Weights of a small GPT-style language model, trained from scratch on English Wikipedia: a variant of Muon for these matrices.
Each number is 128 + 24 x the weight over its row's rms, rounded and kept within 0 to 255. Layers, rows and columns count from 0. The size above them is the row's rms in percent of the matrix's.

# layer 8 attention query, 160x160, rms 0.0534, rows 24-31,56-63,87-95,119-127,151-159, columns 40-79
size [ 85 100  62  75  74  72  78  72  97 108  72  92  97 101  99  88  73 113 142 176 187 194 172 178 193  95  81 101  56  70  56  56  59  55 100 127 151  86  97  81  91  91  88]
[[115 143  90 114 149  98 124 143 102 145 135 115 121 164 112  90 114 109 152 153 136 125 130 109  92 135 118 135 106 111 121 194 127 152  99 142 143 155 118 180]
 [117 144 107 105 101 122  71 150 125 109 129 163  98 169  96 123 137 113 130 134 127 170 129 116  92 107 111 141 197 152 150  90  90 141 162 144 190 134 143 110]
 [133 108 134 116  89 143 121 135 158  80 126 126  87 119 155 153 108 145 144 151 117 116 125 119 118 152 119 130 122 141  94 116 101 101 122 172 130 130 134 145]
 [152 129 145 132 150 132 147 133 172 175  99 126 117 123 126 109  98 110 134 129 123 159 128 143 124 135 132  76 125 128  60 126 121 155 119 169 131 145 112 153]
 [131 123 107 108 134 167 126 129 113 119 134 102 123 136 141 171 145 124  89 114 136  78 110  87 143 109 119  96 119 118 122 137 128 107 125 121  86 132 139 121]
 [164 131 138 136 155 140 166 172 139 132  90 115 138 119 126 128 149 145 128 131 114  85 114 117  55 105 135  87  83 146 134 170 148 108 160 113 116 118 146  99]
 [132 132 133 127 113 151 109 104 138 151 143 111 150 141 124 111 148 124 154 114 110 181 120 123 147 115 127 106 151 145 151  55 107 114 110 118 136 134 133 107]
 [160 130 150 115 152  61 101 129 153 181 114 121 161 112 137 100  95 126  96  84 124 119 121 132 188 145 132 115 157  91  98 157 118 163 162 100 163 147 115 149]
 [109 124 137 121  81 131 105 117 162 125 143 132  92 109 110 117 146 139 105 137 171 133  95  94 145 113 152 137 100 105  88 156  83 164 137 128 154 114 128 171]
 [111 170 115  95 155 162 112 141 129 115 154 120 154 146 108 148 162 125 180 119 147 182 137 109 127  98 110 144 161 158 164 115 143 145 136 122 112 151 154 153]
 [ 90 111 128 151 102 147 133 145  99  85 129 137 111 126 117 130 111 105 148 125 105 104 143 114 128 154 168 156 179 119 119 154 132  88 131 152 185 160 116 120]
 [159 159 123 141 110 122 139 151 134 122 107 124 136  81 152  93 136 127  75 118  92 130 151 125 101 138  85  97 140 133 130 104 143  70 119 155 145 132 141  99]
 [101 110 129 154 110 139 158 142 179 124 140 147 112  68  98 122 133 153 137 145  88 130 136  99 128 130 108 137 132 124 131 137 139  91 137 119 111 131 141 122]
 [ 96 142 135 144 140  91 136 132 103 155 119 102 110 115 144 127 153 145 111 109 151  91  88 157 131 119 139 126 125 136  96 127 110 130 173 135 123 151 138 133]
 [175 118 114  97 109  97 140 113 157 116 132 128 127 124 147 141 159 126 116 149 141 172 147 126 152 148 124  97 132 145 121  65  91 130  96 151 164 139  98 122]
 [135 123 157  79 130 164 122 119 146 164 159 146 178  69 128 150 101 124  90  94 132 144 138 128 157 116 155 101 103 128 121 152 109 113 106 124  92 101 119 110]
 [105 166 128 129 121 124 152 134 134 130  95 119 146 160 106 120 144 123 111 137 148 102 124 105 127 152 104 113 134 114 154 157 165 162 122 114 122  82 114 148]
 [113 156 106 150 100  89 123 102  95 111  97 133 121 143 139 124 152 128  89 147 187 113 120  81 132 184 125 125 121 128 121 174 140 125 118 137 149 116 164 135]
 [102 151 139  82 137 186  92 146 126 114 133 124 131 143 115 111 128 131 170 123  92 157 121 106 102  92 143  95 148 135 119 130 121 104 137  98 125 146 126 112]
 [149 122 115 119 112 145 133 160 126 123 103 161 152 165 141 121 114 137 139 143 103 134 137 106 118 157 133 135 151 105 109 125 138 121 111 172 135 129 104 156]
 [146 152 106 120 123 130 111  89 122 146  80 132 104 121 166 138 100  92  96 124 129 173 142 171 125 104 112 108 103 136 116 115 131 123 103 128 153 149 103 181]
 [123 111 138 130 134 157 129 159 111 159 124 105 130  65 142 129  91 118  88 133 138 144 118 105 164  55 146 117 123 114 114 130 125 121 112 119 107  95 119 140]
 [124 136 116 152 156 144 149 181 101 126 119 105 120 125 158 117 149 131 116 115  70 119 100 142 140  51 115 135 121 163  82 123 145  76 168 154 126 156 122 102]
 [157 102 141 145  73 112 126 114 147 109 130 108 122 167 165 156 188 100  82 121 114 149 139 143 135 148  94 123 145 163 131  96 146 105 120 162 141 114 102 113]
 [140 115 132 125  97  99 132 137 134 106 130 183 143 122 152 162 148 115 106 133  98 152 156 157 128  94  98 109 100 112 153 113  91 130 140 113  90 141 130  88]
 [ 72 151 112 125 124  86 131 116  87 134  93 138 158 138  94 114 125 153 139  88 160 123 124 118 108 144 145 131  83 148 171 152 119 112 104 159 100  77 115 121]
 [ 60 138 108 157 131  77 151 143 102 123 129 116  87  91 117 146 111 114 153 129 175 114 158 149 142 150  99 137 110  97 150 139 135 116 103 138 104 104 132 107]
 [136 166 140  91 104 145 104 190 163 112 148 132 114 133 141 141 177 129 122 152 104 163  93 127 117 118 131 125 134 151 102 106 111 164 167 128 144 128  97 163]
 [151 103 135 134 138 147 131 150 137 129 112  88 175 124 126 103 116 134 159 162 111 132 102 129 132 117 139 167 165 114 108 112 136 128 155 147 197 135 102 160]
 [123 136 146 125  87 104 135 143 118  98 152 151 102 102 109 107 161 163 150 119 115 151 136 156 136 159  97 131 125 128 131 146 137 115 180 116 151 120  77 122]
 [140  98  98 105 112 121 133 194 140  92 119 117 135 111  85 123 132 124 103 112 146 118 119 123 125 136 154 109 139  88  99 132  64 135 117 120 121 101 143 136]
 [127 136 123 122 135 118 108 111 140  96  65 116 200 181 129 147 144 111 128 122 126 155 110 108 122 152 118  92 131 147 143  98 141 127 124 102 165 131 134 109]
 [145 120 103 107 120  90 133 146 160 154 196 146 156 129 171 134 147 128 106 148 106 198 123 125 164 124 105 122 176 136 133 101 120 132 106 134 144 135 125 119]
 [141 127 152 108 139 132 137 139 166 132 115 122  93 137 141 144  73 126  99 105 151 127 124 110 131 142 106 162 163 103  93 153 129 150 133 118 119 146 128 111]
 [ 82 168 138 126 111 143 131 106 174 138 125 108 129 143 115 124 109  75  85 128  89 137 128 145 143 147 109  90 167 103 127 145 152 111 129 126 123 145 125 161]
 [105 125 150 119 136 114  86 129  75 114 143 164  85  94 106 115 161 146  95 102 169  86  87 115 125 177 135 138 109 125 129 188 113 155 120 144 131 128 172 159]
 [109 159  96 107 141 148 116 143 119 106 137 118 136 150 105 122 184 127 157  99 135 164 128 112 101 101 106 105 147 177 132  98 113 127 164  82 142 132 143 137]
 [139 100 130 128 114 131 139 101 156 124 134 132 101 122 141 159 122 109 146 139  99 114 133 123 140 151 135 125 180 100 106 128 105 162 149  91 145 115  76 164]
 [165 211 109 112 108 122 118 100  82 130 124 126 103  73 134 124 149 132 102 126 115 142 125 128 136 120 132 100  93 165 105 134 114 123 148 149 137 118 128 141]
 [113  71 124 127 116 129 148 142 192 123 131 149 120  91 111 128  80 140 101 149 157 152 148 100 166 103 112 146 126  90 123 164 115 125 104 105 107 128  95 152]
 [106 119 109 167 135  98 143 136 102 134 118 131 126 118 139 134 114 116  72 116  89 109  77 158 131 132 115 146 164 114 102 141 162 109 149 127 122 157 130 134]
 [159 124 105 110 103 130 120 102 133  94 130 132 125 169 148  87 167 140 112 112 122 177 140 134 141 145  81  83 158 143 164  59 122 108 101 134 144 120 130 103]
 [175 109 128  93 114 114  87 115 115 131 157 169 112  59 107 125 117 104 110 117 135  84 150  98 109 152 120  90 120 111 145 127  95 144 115 144  68 101 114 106]]
# layer 8 attention key, 32x160, rms 0.0538, rows 23-31, columns 40-79
size [107  83 123 113 113 130 130 122 124]
[[161 134 128 100 113  88 141 169 155 126 127 100 163 116 125 135 178 156 125 127 167 128  92 123 127 114 193 111 117 112 121 134 104 179 152 130 130 115 136 164]
 [103 153 144 103 131 107 125 132 161 135 142  96 155 149  94 170 141 115 139 127 141 132 134  85  99 156 131 113 151 126 134 119 120 132 159 108 111 119 139 138]
 [ 70 173 138 136 125 138 134 174 146 138 135 114 121 143 103 140 144 119 134 123 113 131 127  96 104  86  93 129 157 146 110 123 116 121 117  96 113 128 127 116]
 [130 139 128 165 106 141 150 137 118 103  98 162 142 129 126 158 127 153 139 121 148 107 108 103 111 139 144 124 130 134 119 122 145 120 120 131 138 126  98 140]
 [128 137 123 137 130 106 114 121 140 115  92 145 118 156 171 140 122 139  90 148 120 150 135 152 125 136 165 132 107 149 123 124 157 108 110 133 152 128 122 120]
 [108 152  96 117 129 188 155 124 156 126 115 112 118 114 117 115 125 116 119 141 159 128 143 129 149 130 106 130 133  77 128 107 133 167 125 105  95 122 152 152]
 [146 176 162 143 169 134 171 135 134 161 128 166  92 141 130 134 159 102 103 166  93 162 125 126 152 114 123 136 104 141  85 130 144 127 128 145 124 127 145 142]
 [178 107 159 139  86 102 105 152 148 110 109 120 148 129 134 105 128 126 109  81 109 170 170 114  92 114 102 101 142 135 183  99 161 106 134  99 109 111 127  91]
 [113 130 215 171 143 102 123 108 155 148  87 144 141 128 148 178 151 120 123  67 108 156 164 108 135 156 121  95 103 146 119 115  70 150 102 121 114 150 138 105]]
# layer 8 attention value, 32x160, rms 0.0838, rows 0-3, columns 40-79
size [ 95 111 101 100]
[[150 102 131 134 104  73 153 129 135 187 139 105 148 120 110 106 114 137 150 144 115  98 146  96 108 132 119 126 107 101 118 109 155 122 156  95 124 107 135 150]
 [129 110 125 101 146 107 138 116 147 113 147 109 106 112 146 139 155 106 162 128 151 124 132  93 155 131 135 111  92 136 127 176 106 105 124 105 125 142 183 130]
 [107 143 132 131 142 125 127 148 151 146 150 119 166  86  95 120 122 151 158 137 155 137 116 117 186 139 177 153 138 142 104  79 139 127 133  95 123 108 136 113]
 [103 150 121 125 120  90 133 107 157 107 152 104 142 122 134 150 145 101 173 117  76 149 137 133 167 153 133  86  94  98 114 120  75 114 137 161 161 145 136 136]]
# layer 8 attention output (transposed), 160x160, rms 0.0786, rows 0-3,32-35,64-67,96-99,128-131, columns 40-79
size [ 98  96  81  83  92  92  93  94 105 112 102 106 105 110  98  98 103 112  94  96]
[[128 160  98 130 124  97 140 101  87 171 122 152 134 143 179 132 114 112 116 127 121 148 133 126 166 146 115 127 125 151 108 137 143 134 124 163 146 147 117 137]
 [170 146 105 146 117 139 157 159 122 117 136 118 117 177 131 165 124 136 158 118 124  86  86  95 131 160 133 137 156  97  86 145 153 148 138 152 155  98 125 112]
 [156 113 115 140 114 165  86 118 110 101 118 113 149 173 162 126 121 173 147 109 131 154 139 126 140 108  99 149  74 168 156 148  83 126 127 123 112 113 141 133]
 [102 136 107 126 116 149 106 143 170 133 147 130  98 120 150 109 144 164 150  86 133 135 138  63 136 149  91  98 141 163 160 121 197  93 130 155 120 153 110  95]
 [ 93  82 145 171 139 152 118 129 120 139 134 112 138 150 142 154 132 131 126 142  85 114 139 140  90 156 111 155 147 179  66 157 159 141 140 166 116  78 107 154]
 [110 194  92  84 100 165 157  82  85 136 126 122 149 158 127 158 154 113 163 138 101 136 144 122 114 112 172 165 136 126 123 142 127 140 113  97  90 113 146 111]
 [118 151 130 148 145 135 116 155  97 142 144 101 109 128 115 139 127 111 169 112 139 136 116 122 113 119 146 115  96 112 162 147 161  85 113 121 136 106 126 104]
 [107 121 151  96 174 137 107 138 132 153 116 161 131 152 105 164 119 142 147 128 153 108 158 135 119  98 131  90 141 111 126  98 164 114 133 140 134 152 132 136]
 [151 130 103 121 161  90 122 121 150 149 141 120 119  95 112 120 122 139 126 150 104  91 190 123  92 113 138 125  94 137  96  59 143 145 150 133  88 135 153 147]
 [118 106 122 103 164 122 130 102 147 123 170 140 111  74 152 114 166 130 141 147 177 109 151 145 112 131  95 128  88 138 127 167 101 105 136 116  96 113 115 131]
 [110 137 133 131 146 129 179 103 134 126 129 141 159 101  51 164 164 138 137 150  94 136 161 123 107 132 168 106 152 110 108 113 130 143 105 116 107 110 151 143]
 [138 121 123 131  99 114 156 155 123 108 134 153 148 123  94 143 140  77 152 130 126 140 147 198 139 104 159 129 118 127 135 136  72 128 126 146 168 108 115 136]
 [156 175 107 167 163 157 163 100 147 123 123 108 141 140 107 111 105 114 148 122  86 159 121 126 153 133 168 136 124 132 111  87 141  90 106 129 112 145 128 152]
 [162 110 154 118 165 118 154 121 135  96  91 109 127 126 116 109 111 102  79 115 144 141 137 139  78 120 126 130 156  92 118 110 111  81 136 134 141 116 134 122]
 [156 126 149  98 109 122 110 144 145 138  83 107 106 118 136 116 126 108 115  64 121 135 147 145 156 152 116  96 110 153 120 104 130 136 153  92 113 134 137  85]
 [131 163 102 102 138 122  93  64 133 169 151 125 131 128 133 134 107 162 139 142 144 132 142  75 127 110 124 140 164 156 175 117 152 103 122 132 130 126 116 138]
 [141 135 119 151 136 162 128 137 111 159  69 125  99 121 121 109 117 121 112 129 120  92 169 128 106 158 138 129 157 118 104 129 107 179 123 138 165 126 117  87]
 [132 112 124  70 185 144 133 108 156 138 181 116 111 111 168 128 111 112 168 131 146 132  93 108 142  51 161 117 134 162  77 148 138 159 109 165  93 142 162 114]
 [152 156 140 132 162 124 153  82 143 143 155 137 148 102 135 164 100 157 127 133 141 152 158 114 123  77 150 103 127 100 113  70 143 118  98 132  98 122 123 167]
 [127 136 130 142 124 112 153 108 113 107 133 159 144 129 132 104  87 170 117 173 109 121  82 149 144 175 146  96  92 110 104  80 120 132 152 106 138 147 149 127]]